Each number is 128 + 24 x the weight over its row's rms, rounded and kept within 0 to 255. Layers, rows and columns count from 0. Numbers have three digits each. The size before them is the row's rms in percent of the matrix's.

# layer 2 MLP up, 1792x448, rms 0.0694, rows 584-705, columns 168-223
094:121183083135123137136137141133129118160145112105173086138137099101148168126123113119147115136129109150123098157114129101122122160130092147131127103084110067168109166143
095:111088118155091088126162115131141105094114117147106137109141134118123130122158127142179150154101066134145120137131122165109197084123149100134144110134085131130128123142
084:100109123092171158104144155166147136154123125133096113131153142100130111146136096109106124113137101105128074143117142097116167151119124133124169174157084141106110115085
112:090164127133135111110097158124171140129121141103129163140120169139100169160101172128094093156113121108133155094126141102081139126124123130135157126121108140171108100118
099:117115117171136141106118126123096111145089135115173122114173125139098154114105148093110119115141174118164115156147125108127152133125169111137133096087103119173110130099
107:114183152149160094139087132093161093177103158137167143091143086116169152105101113125093125151140140140112125142147144165133152085131151136179122140142110083082146111083
088:091143124100088103124141094147094124174113120117106137113128130130154125155130122105116178104134102170097116116141154058103133098081131140173124137100132159122156122155
107:135125152155089135140109089134107127088139129116126100137148155149089132085106147134119117144134136127137150137174106137152088143151138119121109089170142093116137118171
094:103115150135069140163132128106156140178114108157100117136152107145176137121123143120149134137111098145118132124091100117140122104186177115130109121128126122172114116126
093:116104131129126158107104110167087115149115135129091090129144118121112137128126149172143116127098130153129113140109115145139114100146119118104125078167140160102096096124
100:108158142151153121142148149110120068143135135166084115136073115087107131136073133114123122100113129109144177150094130120097129109145158167118121093127124094109135083118
102:131087135132140119135114132109108114089147159144153114137124152148144119110100156127137103134108142091142124088138182155139062110119166093113140134135176120122126102137
107:178144142118117139105113174123141089111141134138158119178114122145149133133113185161152132134134102128146117127132126099162110116132132112130093136106130149145166140117
101:143090154126163079111123083164086122129119106139147139106123133154147115145088130151146146108164127096125140113124083112127122132092115161139116154173141103135095148163
106:105111148112121127106144144145125113120126105118061124111093152136142148162151129170143112110073125139118107179170140066170150133129111121124134150123105096116154072133
091:157111164144117150149075146137149141135148125144145147129123109075152118098116121129097147132103124118120144143110104134137091142142141118141114131121111161087133133123
105:131111169157130111129153150125149140156098129140128081131162124137153110125167125122110096110114095113177078150167144117127148113075144123076101102084120087100118117129
114:152111162132138116139123145116145106149111154167123095129119103128148175171146145093100133171144181145080142150155148127157165137090103101138091136128124118144159132117
106:150132084098169078145088127110114105120148097158135137144171082097102136139091139151137120124115115083140073133145099105104120093139181104123130107149139123147120172116
100:145109125127106121155150127088127109117148145143121112119101114122128147158165112137088112158138096137126120124093121128144097126100132149115147108090158122140136145140
108:099136093134129082151124153118136135155151161105113107118176117120171079122111116137115133151098116080159091146209147118113069094146113107124096169167138116133126101135
091:130160113168135120137155099125080107143198102141117116152146119084128106102084099133132165179138142101121088126120105139141163131149127068140107129081160114126117127107
108:174136103126113133165112150152143093121113144148154108120133094137171115212118098113113135207167100072150136130149125075182150151130147140128119143098108145148164086106
105:119138120103113115124147143105160150131168074099133142119153148152125079127126094124108120153135154133093119139165166132127148124093093119174153103139092116112121140160
123:143127149109087157165177122136117126077128104126172109134131139142091139142087150102108140180108152117135152161094147132166105132161168125132129133182116141150128128156
104:116134080124115089107074134108132150120143076076142102126138134118174117124116131124110091148137085180118147131096140167116134133118099180126119139117111116147106140129
098:103115115137147131171117173152092126063102147125131125110140113105132112098127106082099139163123165086156119143169120113147157083121143113127094165133100100126141153114
102:126122112151124105129115125108100116083126154123151083169152166091110082132165151127123140159142153113209100127134148127142155121150142130120128119117118154155144120146
097:110156142144168118118160133153109146110087177128181130149131101131150095148116119108157072126131164132138114122158165127117104139153142136127125130131103104155128107133
096:133180107110102130124145117154108141148110135135101140140167164144132134145139149124112099113181103132163098133153121124120109149141092134115120121104143095105182153142
107:124103147161092111143133128103162170174139132137076099165109151080090128100137106123138137105126084126150120113074095162125116139114142139085163087134124169141095157124
102:135109145125141128160169128100148130122129135149142102152115131163170104159135122123101144142144110107159147082098169181167112109111144163139149144154125134122105180119
106:135125166131109122151146104111118091145101140144115148139167123119115138164078141114117122142134164103150146114100139074110128109115126114110122069121123157116144143119
102:130141150098102138150108150116139133118179078142145125157161101175126101116134094135144124114169107188112172135107112150123139140112171132129116127101120125163126113122
112:113097106146115114158106151133134155117096168140090133149121131105162129136116104114114103124140140125119143144100091138109125130096146126133127061164104136160106130132
111:129121136120102103162085115111127145124134111123123098125143116116119134180122137141124076109160154154145160125156114122088148117099115095147107128171138110136094120101
097:108087114136113160122158149091109129163116111144141181156130133111104086123150146133135135133118123152145181150139130150140143123135087137118131127122138112129124142130
094:126127089120119106128147102119135124091155124120147101126120157138134045116126160096109120130115154117125139133154176117175161123135111097158109089135126117122092125120
099:127128165157104093156135152133143137089109158123114124133130129124158154137137134133165093122111136158154119121089119098150114164135156119124130135142138143135066113137
119:125145135115156115108122127158169146119108110118149162136134110129140136149149131145133119145122141115133142174120166101111121125155163136101166148116129069114092181163
105:146143120102104117135140105118158129132142106147096131136143158097138121111100152132106152182078131096083118137149141133121122118110083143127122117119088114136080145125
100:099117180082126108134143133113122132105127121142090106109129108131161157115170109112143137129110179159127134128119114098107120137141132083118150134128147113100129118172
094:154120118153122101168100112124114110130117104143136156126135119174098132126162088109165096160119124128163125099139106120143134107084150132143119074143155105130124074098
097:140133131125117097119149145151107132108128094147138128162090137155091170112078137079111104143135138120155111141128089166122102120090107143186156113126125130135080137138
100:161091115101101115103089111133169129139103137128119115111128115121132159133131113120140170122112159152124142152120197102153135170084149157129094132133151178187130164129
095:106123138123091118130159096148089113129128144139124103117116136138122174103147144162095167146128139109171126165100116139134117072195091093132128074102119123098180102157
092:134134156134138135119132147122132126138137093117137116138162144152100147162104155079109102129143151137135136128134161133091128116119152125155143119130128117127149132138
094:127141129141121137128152181114131138119099131110156120139118158158151147085117145106127126143114151121150115102149130102154136150128131111137134136122109172142092097158
106:103135130140116131103103130164095100132136113158153161091119078131109126128082124120151117094095106120088151118105133118132090123074152111128125183117128128126106140121
102:131093110171121129158129109067162131138113136103102152129154131084155147159123099147119135116149126127152132097122142098141148135133140088142171143149111150124156120102
099:122117126146137113156157126133147121171148155172110144169043098126125123129137117084126138144146101144170122135108135106120117127154119148062148136163169093125162164168
100:156137140119146105117105166095125123197115141159117085159140109138171161144163157110132128086162133101139130184147117107130114100158148139103104083073117145122119120134
101:148173112110099149146136055129164105101143115134146149122136185093118099116095118152091090136119087094099123105143109138157141109103145147160129110120149129143121123100
123:093137146171107096152149150096145146128171141114119107152151131107094152146112121135131129115135146150121136099120134146138132108088133112112098149125109092114133116141
099:171163130104103101080131165092140129155086103123152159111138121102128135122130124171140141137111144138095101101122145149160135119143143133127115124140146084116129178115
088:109109125161132142129167185120133097142081169117107157132136121165131136105099123075094136133129111114122134145145141134107173129148124091125102149101160179135142172142
098:152121118120086067139107176139114082130102075177108072110139146110150157147109122159166122105153094147094144114073092097111123107116104099129110145127152136131177108104
101:169120173070110126137156100126098130149170136127140152103099135105162143101134147155095134081133125133133149104120109187184104138152105134147150145148153119119128170178
095:149087135149110118106141118125113162150130103080097178093094201138101132108135141162123124121139085188136113129137161123106110108134083091092142169139085116143111103123
090:128078126149126129100142127140145127183143121125138116080160125143135140136134127116122099102183107098156138115107121157111121137115158141170069119139124104138102147133
103:112172156096144168114130112130111119164101114137131096095111126108166106099099116166124147098107152124158131173090129123136095154111098115106141163094116103155125095145
089:159145122132143115101144134116132164143173167117128112098133113173123102119161182136155121121132122088145149160089140149128087161127160150100090104127135154135079156121
101:129093129151131127169112109114178114117135127140094103138099134122111127145130166119097132153132114101107181176114138115168129152098105129130119155152163109151145134143
106:145144134101116141126131156129127084136186092130111133067147140122132117116092139131133157109146080156086129125159118139144098136111148160121164099111131129148150129161
087:148125078138127102146135131105108127135138141113100154141112122115131090133108141107145136143132137125166100099142143107151150154138169129146147133122170114125126154145
092:190122149136131165166127140130105145147163107139121132141124153111177149165108126092112132166105123169141132103179158119120144123135137119105110073135105082094121128156
090:134134117107109117162159071104127115120112167158193143109084110118121131109113138085112131128158153124159147165134153138136093137124119107146154107121123118090159128125
123:116149129128129152145144115167133126131123177091137102146136117133112134122126172099099148131114159134108136135128136144156154132106125154100165103124096116146115124165
100:070120129103117138139082122089148126107104131134077109120147144105138100104150128163156110104147134128155137176090145103149104140123171134077118105150131107175140114096
107:085122094147126143107116135119152135126082144115157125140149108109083137138115127123086116110103118160140138119086117163118119135172161120096122139127082152146152121131
096:196175136097158126114112152114142123139136092116133134142101104140113152125111099182142182154146098104122094113142103136109119151118148142137100154135132139139135086139
110:125129131110100137096145149091128148097147133184160120133160130101206111124091158132168169143146166117156116116088147113124084128141151129147146137154192140147129113143
100:082134117186141128184157156169135169132104145123073134175168156057142173162131125137164125148065154135145149108137085113103094136140144138168148149153119106111134152128
101:170102130153119113143114175077113109125127123149098155113128169158110132138140155143118105111151149152128137157132125142124121149068105152120110134115122132121134151139
084:145088116150112174131120178143149128128094134125103095106143139128106157132108105121093182110115088130157119122171149125110145153172152119131100109155151100127124154159
120:132145124096132143157137104121124139090137128131148147098115123078200157151123111086119124119197129113133146137137146110141066134136119134108167155127149140132138127134
100:125155132106174141123117159087130135071124108128093132096084136153105092138106159091110133126115107083118124133165154152092151112118120165099158116116148144188126114150
106:134088127080164080144136089111112154100124104158113152125106139156129121155093107134161141128154105128131124088112156081159104121129090133151111127151073131106128142144
096:093092124135143118126122115101172140139125125157110116117153133103108168133123108133177136141115108129146127108158141127132143132140142122105114120085108168122140120153
094:114132125094167105150156076120135119144083148125137129107148144158148139118126128149138138132102100146121108129129129107111117086091114123096145107100126114126130151152
093:128140111111088177158148060126122094180120130125116121131165106108127128148119169111136144125141105111165119157131122160127123175136160131139110146132107127129080094116
106:114104125105120113137124117154130141120082151138147129116109124113123173139154114119077169136128140149183094110085135147167163102154174159113095137105108119145186143158
093:129133141140140180118112136155143108158124174138109130142141165120136123105101117151111148092118079129101162139119096112149126106110113123138147106131109113172136168157
100:112142131138158149155094101140144108145150129080137079132113135136079134154142129192165111124094092129155118104127177102124146170129124148103139134135108128151124149151
105:130164126091146130141160104141128139144112139115064148131155140131119171137109150103096134181117137113165104136087057132147166123141114117150106113110125138137132121136
109:118098169120115153165144119115097178108144111126148121098147110087132091110121121120131136153110127094137182132093130156108130154150137159120140121155107118122118091150
091:121177144109119120121142130112135131121119151146120133161127170140132152148132111131146111163188140134132156136159104136172132117085156150129133159093119113109118126121
097:112147132084159139150167098119113080164143129152163101111166144131128141140103138162130141105097138154154161149155120099150107142110141088122150120162110119131156117120
100:155124085142107103123134163176114115169106155114087111149109146135142125119140080099156098112096119067127122140171069126108117125107119189084135134117132105118141152136
106:120106116153115149118121136167122125153120112161142111115117057143121112127108136174117127104131113107152147121100106155106127123183170134105120166081124129158118160118
094:180120101147136123121117109147104119138116090102144147122097131088162132129118103123152096160145082118136144163122139097087099106120138113134117128130123140103111094124
103:141148139162112128086153144183143121161148067085106131101125143129082135145128151084175127199172113103157128139098139127155128178104142107157166077135146156100093137097
106:133136139132167129157144135123173122096160104153162110136133126143149078116142136105126121135121141133093123128112168101130121105146127103156111160130138150133109089167
102:115137158114158125124096116117139056164076114141087102119094103140126094130125120159137121106097108152137107132130112115143136134164143149099118144109076133131101081141
102:168110110135133133135161108087126112146117095144132121125120110071150108154115156152108126118117100128151149154126118149136132123109121125120123084118148160126124160125
102:097076110136086128126160126126155113121119116109169112100118165119125174113148137126110121138124143185160136129076117120097088120136137134099145130105116118124112158137
091:156138140136127152177126112140129118121147092113152167135075136130139163166144129069165093120119134145133115192120129150138117105087129093096104111108124159111104146128
103:132114128076106135114120150110147170146084122165107135133108148151132166137126084109139092124086159137135171120110126113081138140075132100110095117125104127161135131113
095:125141175107097128130154171176144108132174123153127100109099139160088119145073105111121101142137111118091140132173113181134111086132121140139195129116102091133114139095
098:123141185114114126132151081117124140149125109138097123154147116159156131124133089175125148113142148135132164097127153118139102139136138107129136112127141176090113134100
096:128180114134147126134140112171115153190136147131149086154106170139125154120133124082153125151131124147118131137148102123083167114129112152116109111139124166131110105145
103:106134128100161098133151122125133130108081166143167133105146075058151130105124106116139100131127140143159084130099056089122189127123143126129138120160140133146157107127
101:142123121119154144162165151160113112102174107125110155122103124157110091171082153160136113127153125127138107115163145169162178130104104095129120113121094108133148139120
096:150111139122105161119153117151084143042139123121101142114106128131160133106160130127106159132141139172135136158105120135138167090115145112114138156108126106141123123148
110:136082101122130153124134163101101116129108123118130117160107141131151093087114105131142165142124148114153146147149148122099103110120141109121136116124137117122129151136
107:114116086152125143127128124133094149152121167150138141160110133148154128126171123086131138130101147122117070137100092131113106136157100131145156158130137129166148122091
095:151135145119122106129131142132107114141163061102135133170121151145154142100125103146146124118142109174095181111118145113154144086129155101120109131090089160137123106138
094:088110146064092110114119143162142124161139148177125147128116124124118150091122099126142129116119149135100084162131140154172101124121102139129122141075078081113145158124
090:087100128115160087134129148137151107123108144139124171132111123125147129120112124157164103097129099139124157119135135150096120128125147099073086101133146147132099093159
101:175123146126096138112159145117105144130068119116154154157132153086139177167128102123183132166110100132141147142113151129166101136055149168127124139133143110128136144157
102:130142165108140132110128106093135101082135157164121135112116130125120084069224110118119109133165115114134174096162128118122151141116104145124117105133112141187166152161
107:104131155174118124155134140118095177159149129120125139128117177136146150105102108085077108117154124134141107150143162153182109135126116115151155140089147076093143121095
099:134111144165115108149107111123163098145147124167117083087100131111140120130132176101110123108127131135107112123165102140123155120112104095101118134122105141124102151142
097:133151135136143109153145092141108169099118150117161152116149167192132137149126146165165129115101168089109112129169134106158134120120101117126122091143122068149121119142
103:109163099155157178136149107163131129164133128133211122143128148139142123107136134112152144155125124136102157103130150100128117111115176164142151127135093102166136155137
088:125138152131123103138107134116168132145134090158111132121125166150090085153074126110134135128103146109135095123103111097132138116121142062120121118100132109102178157098
094:105116137093143132130124128105129087163154133117132131093108132179100109144140146173077134169120099123098116134137145120144130133114173119110181108145104148117105158155
098:100104126112103145120100134131090129134127104130133107103141085129133129101097154133169114157178112090165134109151114112047118100189139124141092144072122144133115116079
103:110116114104133116150123156088138088128110153143172119130148175133171099144085145117155100134097098127166128143100141081141101144149103112140131129133115103118121110099
100:098133107085106118120098156110168142157149085108185119115126101135190111067114149113115094114116082041108126150108120118134141136137138129133143121130129156129126152149
105:147116141173158156103107174131118085087119149118158106134144176137131125150175149106130129108135136155131137137096149163119154117106158109092111141101144138128115132143
103:121117093136182112124107123134135149148123146119150124107127164121133190140123119148110117092132172115147121117157147173163124146130102137100121150140140091179120089148
# layer 2 MLP down (transposed), 1792x448, rms 0.0582, rows 584-705, columns 168-223
098:161138101118085109091132134177160123122097103166119082147102144130118136138128120141121138147125115124095135125173119140130152133114104135120066137153153206150149114087
102:115128113101161163112099131103164128166100096145117115152089101140131152142101100113118109145150161114117089145162155065152137136142124137111106156120134137110172125062
089:157137126115131136142099119107154124130140127132077104138138148161123128130116131125117112083133122134145128184109124131133124123162129110142135132124147135140139165147
104:117142111168147113072121137099138160109116103105120120172139106136126147134127093133135137106126159110089134162125137130118115100134114118113152136121130087066137136103
103:142125140162119134163110125166119177145155148102145104098091162119118149145156142112155091092124133148120122103155120123141123129111099100098111140082149137119102182099
099:129127133136116173131086106153084141117144073099140133121126131158149101093124151096158148089149154135082118115109128120095112085095083157125161133111098117106102157116
097:127137135136117164123139113068169128130146116142130110139113134112144147147117122135136104115110121143137161083132133149148159123158136102175111176130104117139146147125
088:130122143111115107160138152137163111133130152121100151142164152162132100161127115141111114090146093129163097111134144102174133139132147133139134125076139133143080130131
095:132163125105172141082131109127141127151137107131140106156135115109139148094145117142168131152140161113121123152137158112142113102133120133117098119148147071083125154136
098:130109098148128149147089148106152171107091125108165139141114114129114072143093125119109108135135101137152135156147159092143123155086097147122108146157098110143157123116
102:137150145106080178135073173149136141167112158149234115129115125114112165172129119153135113119121116140103101155149151156090166097121122155170131145167123097154113129110
101:128141128117118155129178145102169144164156137115122144163137129149144127158153110115099126101121118168095097117121146159116157149169102103160115115118115114150120140118
111:114119172099098117142130094148166115128129136107148124143154132155141133131113179116162124135138105125102108174109128116109089151117089125143125121165079143175080081141
101:117149140099101130087124110182133118132136079127093137114100108131141121101134092133118147120123140093083099132134131076092158143121110131160110131096084099118183130144
103:127163171154146132144164128135105113158152112071144115111097166155145138120115113103180139075128143111132104128139120173059078121093125137106144094104089146151177138143
095:125126118139117142125142158130146104132172119071160129149145126108109077156147145151134153116130118127149130111081123140126127121139085129136119140142077083095119135161
107:130107146126136118138116134142100156132066100123134121178120112128124153138153113116116134157152132125103130142098080125155114178100133142099159143141169140115157138144
087:132133104182132126101141141184103076114125169159127109093139159157104111106118142147121123141181118144098119106105139080081105109142127081134143155120142102154106113119
099:114150123139113138154186127161134134094158108165122121088085068149117122162151127093141123130173098090123120154150148151149120112131132090105137116124139151175155167141
098:135163140077155125153124093127103119096158141116120172102138111120116124130104124143157127138128135096124159151139135100078109133141125146175103122123185146140147183143
110:111122132072090094106129132151135149096141087121150086103116167071142095126110131169083134147142161158127137089134141133092136130102135118183144139070127165166127113130
095:121056119133110138143102106097142144126101188156143147155144130083117143115132109114085152133103132122126113130127105120098123091129158111135095147124148171131122119126
109:123111127123162147164096117145138102149150147172175081138116119083172158141089125138108152130121164116148134127110120124096115123069206121112126122160086141132097125100
102:091120186114155114157119169153101137133124114141101121122162083142117102125149144138150127118138116169155148156095142150078124141157119149093111113124171147159097110111
115:149127115131131091091119170084156133145107188133138166123090157158134123152134148144109167130111118108116120145122150144106138155154083104164106158167154149154147120102
102:107158122117170169150120148130124146141175121145151097145135126118157083117144140112115140148191122177148155158163088136163131172110114115107108128137108111126114143107
099:131139144168095138163170142155112132158166127068137166163097114131134076100177116153101142118080069173136127134111123168164138144127150115151149162111146147133125126115
103:128143109119123139142143092145136112138099099136134143129104164110093140139110121135112130128125127162120091136116127125139159156151103147165094119161143098158108149130
100:096135112117117119164145147123147131124174099134122125091153146143144152118164109109155119111132153135070143134119102100092154148110129094096133113124153133113154128128
104:104118150163146069111182119113144135154077126151131132150094159125141102122126125161093118109135114196127149125157106134147116133137106127153115096117108143117116108155
106:126171130126135113128101164135089153115088120156167117099086144123135141161135076139143156161137133120125098107137133151161099094099103163117130132150113118081140115106
104:106135148122115130124126134096144121138119126131134134172109148078103130143181146111123115146134119149153121147098088135135135185119162132123087112131128143095130154165
110:113124109138131134138101112133120119140128136120125151073172107132126131145135114080133108108100150078147115075106185096147149173107132114111111112113116189116131113139
114:123121139094115125137121121094118105114132166085127159100144136152114099117136128137118103113143095117154097157168127106126141161137107102107133120116120125121080127115
106:096151140141147154076130169143118112115093138132136145133144108117134135129121077089060125106151136121136147119149144145117111137145108147128094098158167117130128150141
101:136129084105111145109141175152137150163116139117111116153162146138105118149118092106138153176129104172146141123102135105145144115114115109159112101149148109122115137161
094:152106171153119119203135112118142105143154138103119124097114137083132083148112160156131127128118131120104117124116166088123135106090124145102148146137134153112147152127
098:139105135140156151143119124129149112122126121109159107104147149109069134121143102125168127135083134130122103114134135134142095109107137115115091142110126185169134128136
108:134138148158151106121084157133127151119090141135125152165171120139166104090183118098173139135134113187115099133144105144145084149173156160185111182145141152139139100096
108:122084129129131093120100116124169118097145110164130102083120138115101128142124118117099145135110131169123114142188113104080136137092149119090119089079147085154108138127
094:150129105114107155111116143137106096058115123149105168155112119108096140125123131139145133142147126149127096145112110085107123149127119166141119098090116110053128158115
103:134132127137117117107085118106106163123127110088146159065160101126132120127066140136161144126113124099152121170114119116159109091113133134145127106106105156142179142142
097:133172191115142111154136155105072126137100120119132111124147132180142111090121121179134102134117133155136189109120136152100120113107135129130137147156114163088125145092
092:175104140112139144141109113114083115129146109111088113134123089169132107124130131114177091128081114104142186098166121136105126123136088149105113134145101159107111099138
102:151155156151108145144089171144134111117086131167096130080106161122126124129136169166130119131122141102116124126153126124128129160140130183078118147163126114104105101097
106:153109090113108103115158098125142101104103173161139149159156171122164134135176143119127141146111120128078152123118179169150121135144115085132119109099107101113150089074
099:116126124099152099103111092106164116132162163127152111102144111153122138128109146145123100145147132151100139113141144136044125105098102112170072141117134114087119128128
099:142095154147112111128120156092116124103104144186120155099121166141069117099144140161140091104151136121139098115097110078168171144100115163171108130103153125162117150137
113:147124089125162117132112140133077116103091133154134135136135113121161146131125160157156069121127156100084142137144120086125120200134099165103109131117126112130149129123
101:127101121166103160115133132195125156127144120136076151138122150119110104120163129123099173115099125141135116128117147127067098119129155094110148147093138102131129093132
106:113112166150121085115147133116118097146156114155091134144101139108153135161131100142106161146085131103151163167109111154199088138147100080114151137131101103132102142115
094:156095135147146177082125134145146101144156125106068152145179124131120122141110154078159095113126106108118111132100117132096135138086135083138133141120117092146141070121
098:101135087143115109105154147110120104113091127099132102158171132111142145103178140137159131158144137143113117084101155155181106135121130145146124119140143126132120087140
105:110118116142115102096113172116113119118115138152140107097151150161085128102106116122131129149136158164101146094119118116169181157163121128150121107110141118096141116184
101:138125144090149133128110110155118143101159129161153132131108126152140127124126113069151137150133116141124167120121123126145129161079104086128124135098153119146117101142
095:110135136118196128137169144160114156095153122143198104154098136140101132154103126120121125161154121094089198096098108147140094103139144118100161146128110139146119144137
099:177110126146127071162126163099135119100112142087150090168110156116125146159071173102089108154149126114145114119141129160084132156121137147124141111133099131111131100145
095:120142078149153148148087128160156169142111125134169114155138085142121186140136159071110129127151125143157164147101162081147128139124134163117122121135120155140158114088
098:113111125165126140143135128102136127123133151092120110135135068141144138143148155135157138113170181117152111097153144073106153126136093141079151138147138157167123091075
092:132109134100145094119163164122116146175135125139112118129128130117111137106170152096104108144127139097111171136124120087147138148124144141109157129154142132078129143131
106:150131164155084129089118101123162135091102131127147122142137137127112123111160145082148175113125135114177096174145126194134132154118136134095101144084141167135120105095
087:124101133114121116166096133131119084114119096121150164129120150124156137143156126164153124145119147109112164161135113119161149097148119119163144133150122131076158139116
101:148109144120104120155124136148150161137151158119092078164170142134164142140104138163106095126116148119124134082143084093078111117094126145138132189153124119114086128089
107:118131155124142092153123133160159165133180103142119102163133159151137137141153113138139127149123145117119151122110102103102135149112178172145115127181091161139093113114
092:130100116178134128112112100139123115157130083170134110132084149130148153115096122104109090141144139136179145085112128113114150096122130103097099159149145134105114148125
100:134125111109134100134110111139123099156126164133155158141114130117085155178151131129140120110124137166126135080129156132135122125145148119103051157118105097157136130096
092:129149176142110126163130167119149149192109117123145138094092093084144105149113137143118131125138192136119148128097122117112139106141149154146122131137136139088169106129
086:162089156126123124134135128200154079119164106151112138072132115123124139105143096104109141146137101125082094132133056126155128123132145150116180101158122134162125150118
101:122162165170202123107159136118136136143087118128164151141112104146134150101134146140126163105151136139087115147100153134112139113136143128082138118128154084119117148077
104:106107167127187136130111112148170147159164124134159163096141135137123125132120109115147099163130151147178105132131118093095100130116121098114138135110134151125146163129
097:092115077106103129106101169156118117146148166156113117126125103084111120127152107126107113156169128123148134139135106124125139127116108142113121128147116133120131128128
090:130152099173130162065136158114172160108115134087088120142140093175131095143078121103113140098125102129117180128155091140127163145136120165116121167156139162120159097129
095:127099133112100118087185130100114110139141115133117133107137089155105121158175093120087107139138152151093137143135145111071115111128133177093156113137118113125135107187
102:164154122135142129164121135148165119122125102147102154144086141115162055113073127156149098132127151118120110121107125153120172127092137134123159122096129145098112155122
100:122096166127116116138151131128147153148134122139084109103111165099162152105089127127070122172114163131128110138147103144093175152105133135132074141163158125172112148128
118:135109142123122132120119154089165092150138171142090159098178111096143129134126102115148148125131131087122097146166127124124128091133107169180138127106167131123191123108
098:135106118161094073069143116161134097115141155130144152131139118107139136132136146116131105134055122122140141132160141179122108135154125138116056129116144178144109088108
111:095125137137117123138103111108124088137127105121107136111135109124146103131074154138137121134140104132126143130136117100119102111092120112114153141163079153101103119131
104:101143087129129106115132122090143091128091114161137137156130085122098126117116128182130155107146131164095150097152134143096170147119141103141146146141084121103145102103
095:121110149169115106144088109076066151131090161125132122176141135172159107177137117153162117153169153115148092131128131137132098168168157131107127141112115122114119156142
099:105118158107137136169121081112109085130131170139093103144144130125114141185094139154119120157188109137133187163143136122142127154079103126112144086117173152151137130106
109:110102129138098144131145127117095123081135121123115120140137127106102140101145118147115138109102162124102116150107169100122177121116124123149133129104113089120178139115
096:116137076115118151111128106104072080131109109159095111120102135167110105116123085145104153127106135129127177119108138110125154130142109141131103148138132121127102076145
095:103102123112144103121124163137133118091098171161171127153145144121085100114119150125119150124097094128068142099149117097145157116088172057144105098126139162142122129148
098:120148149131124109141100140156104149158131137137115105097079117128143105100116146137111105129172134166099104086137141129152183158112115082078124137144115112099161130125
091:160169103135122095127105152108102158113096086151146125184136068159139139122141145113117110136150155190095142093113123128123091129109142132150157134137115096104146111124
095:142092146152147089139118114125111102133166160099128198106134126141154168142125127129142119085085131162192135118093125102147119110122117123125131154135123086096097075148
099:145180097139145110137140069125126145122153156117181105141117160140137145136117137104077145114138145174119125099116139129151129145150173166111121088126114097162135134104
101:130146170127093126073113132135101107148117139110136176127136119135129139123137162119163118116097118128143144142172175124168105141107111145158124116074118146139117127169
114:106124135153146144094156150185148108120121148149125110094141100121177137130107137132146122150108130093139181138153128110152136113146140124114132109120141182130132141123
093:166117136132101103140159112098146109114142114145142109164124085109128151135130153140139162106086136121101088113090117133137153134109139134163125138159172088138110107115
100:142127151121144105148163146116159120102102110104141092156159109072127103164130149134131158129135106116114095127119136132147112135117106094127094120108137096155134121073
107:136145138125174172081126142151079152122136118140152079106166090084123141138110139143111114111130137141126122130133079132140135167135085142114112122154150108147139093106
113:137130113150089077081119112091099132127114126137149168109129140106109097131171143145116133136133110130182134131086132146101126101129119167097143146146077137081080127188
096:104140140123118096139122156152189091180121156105076122106154125124093133105158141125151118161139162098126125146127099083128110171079094144103158134118124134082148125092
103:137120159117173134098129110137121144106148152141145118090130154151130124136070130096131114102162115148119124093108174160118117102085127138146104120143153143139160103117
102:122086167120090097102194155113134122131155127097120120157109143138125159143091128152146105163136133148112103133109172155120111136121122155118087137159114158160117099123
101:149162148145127123164130109132120099126108156114130156133169118135115129096071154118104122125167092158113110140123141099136123145131117145096175142116084103122111118135
104:115127129142131118105105149112102129098108127122116132165112147146106137123160135062102164140139125125116141139111130162124089089156119154105106154144156161167165117107
093:126114130120119124065114093131174149098099153091093075157166106134104106100159067158096169139147134133101157142106121120138132158116137141090130132122119177145151144077
095:137154115164149117145156114125141131130103165134111120127140125110162106112100132074140086142160104122144099124091134162108086132087145129113125150152131073071169119137
105:094159121103151157137096098137083123130111107169124096122108157094120147109071103146142153136090156117111148154099166171144089069146199126112115124136134109154100108157
103:099133118146148082106114155139145136126119139145148173142127106148133103139145100163100152147088148076140130132057132147114122109138115118148085084165169124176124123130
096:145132151144093089114079160099151077137141108125116117188155112083110119119120108117124110117133123075149160065088144120142147132107125120138137118123131126096181082147
117:100108115110156074158107137121138180135116097141209126097136095144133102131152141117120108117129115117136141120162153134110119161106141124118117171138065160125109104118
103:119156092145162159171130130129125108095134104110151133106125109115118107134103114127092121106085133114097109155152112154133133114155155147139128123097137122142139101093
097:112137156125156129100106125097143119110152137127145129173153116140140125140114053138103137092144156149142099117104135108140174159141114140122133113075137160117127142136
094:166149120154120129163135144089128160091101111092073188101080121109117127136101100167108129115144077149147143123100164145139126157111127115117163107139127101125114125131
094:104171119134132154120129156138177071128137150137135123107129148099075144114105076117117156116108111138119131133105110115144123136173177124127121163105103092095156139116
096:158132135168121146123125152153113109115104143115102132114134134111111107119125102143120132118138134087078139146160121122129122138124148137111119089118112124122113140112
099:149139120122128117135114102145135131107100137078101136146137141106154182104097107111129191107139155116097103143161094094184102175125120093140103117107158108092152147112
118:105097181109079134154126119114127157152137147149130145100096103071187127092111104098149135119163145140099150134117109135147119141068114176123142133138144158161165128138
101:135111121105141114111125123127161132109174117154059086096167128132127159106112133117134122084120126102157112128122097123109147088093158119168119128130116122146116118118
101:133115120084143092143085173105134126113115144129107147113155110105130166137091102103107101152183114102093135105098124112141116088121155147149127150161123149129100143143
105:129101102142156191181109108125118146123109145147134139108112134152128117098138124111128102102146115108116100147145118173157138128146096111111150138089143116168153106108
097:138137117143107153113133103134150141154136128111140115120096131168124141118145104086122130166107129092137113087146097159119142156088109080106098126154149118126181120168
096:142155110070136151128092100087163141105149120113149142107117124119145124127111096151146153126063131116100151169140140108145132100137110123119121129081133139151153120101
090:116102141147079155119135107112112124126120118116141112140164131143144112113145160148111149134115149162122145158150109121146091144173133140160159097124117135132098165143
096:118159097103086108124150090165142176167098102099137109113135111158124089117133104186072108142135142156097108116121133145100135153118111141113148085116101099133117117148
097:127144114131117086108137131135100145084159123149142121130136162085117088122091099096167158164094104122143141150113107131106116141103096214129103102094150136102170144104
107:168124146110193149133137124157122083126124137169145100114136104090078154155124110112115104130120149119145131155127106131121119173153101139108114125146173133147105108110
095:110184156123105109126068167144121140110147144139088126180104104132065084108119116148087175157118101133145176125117098122084142140110127189146144096115141150132118148113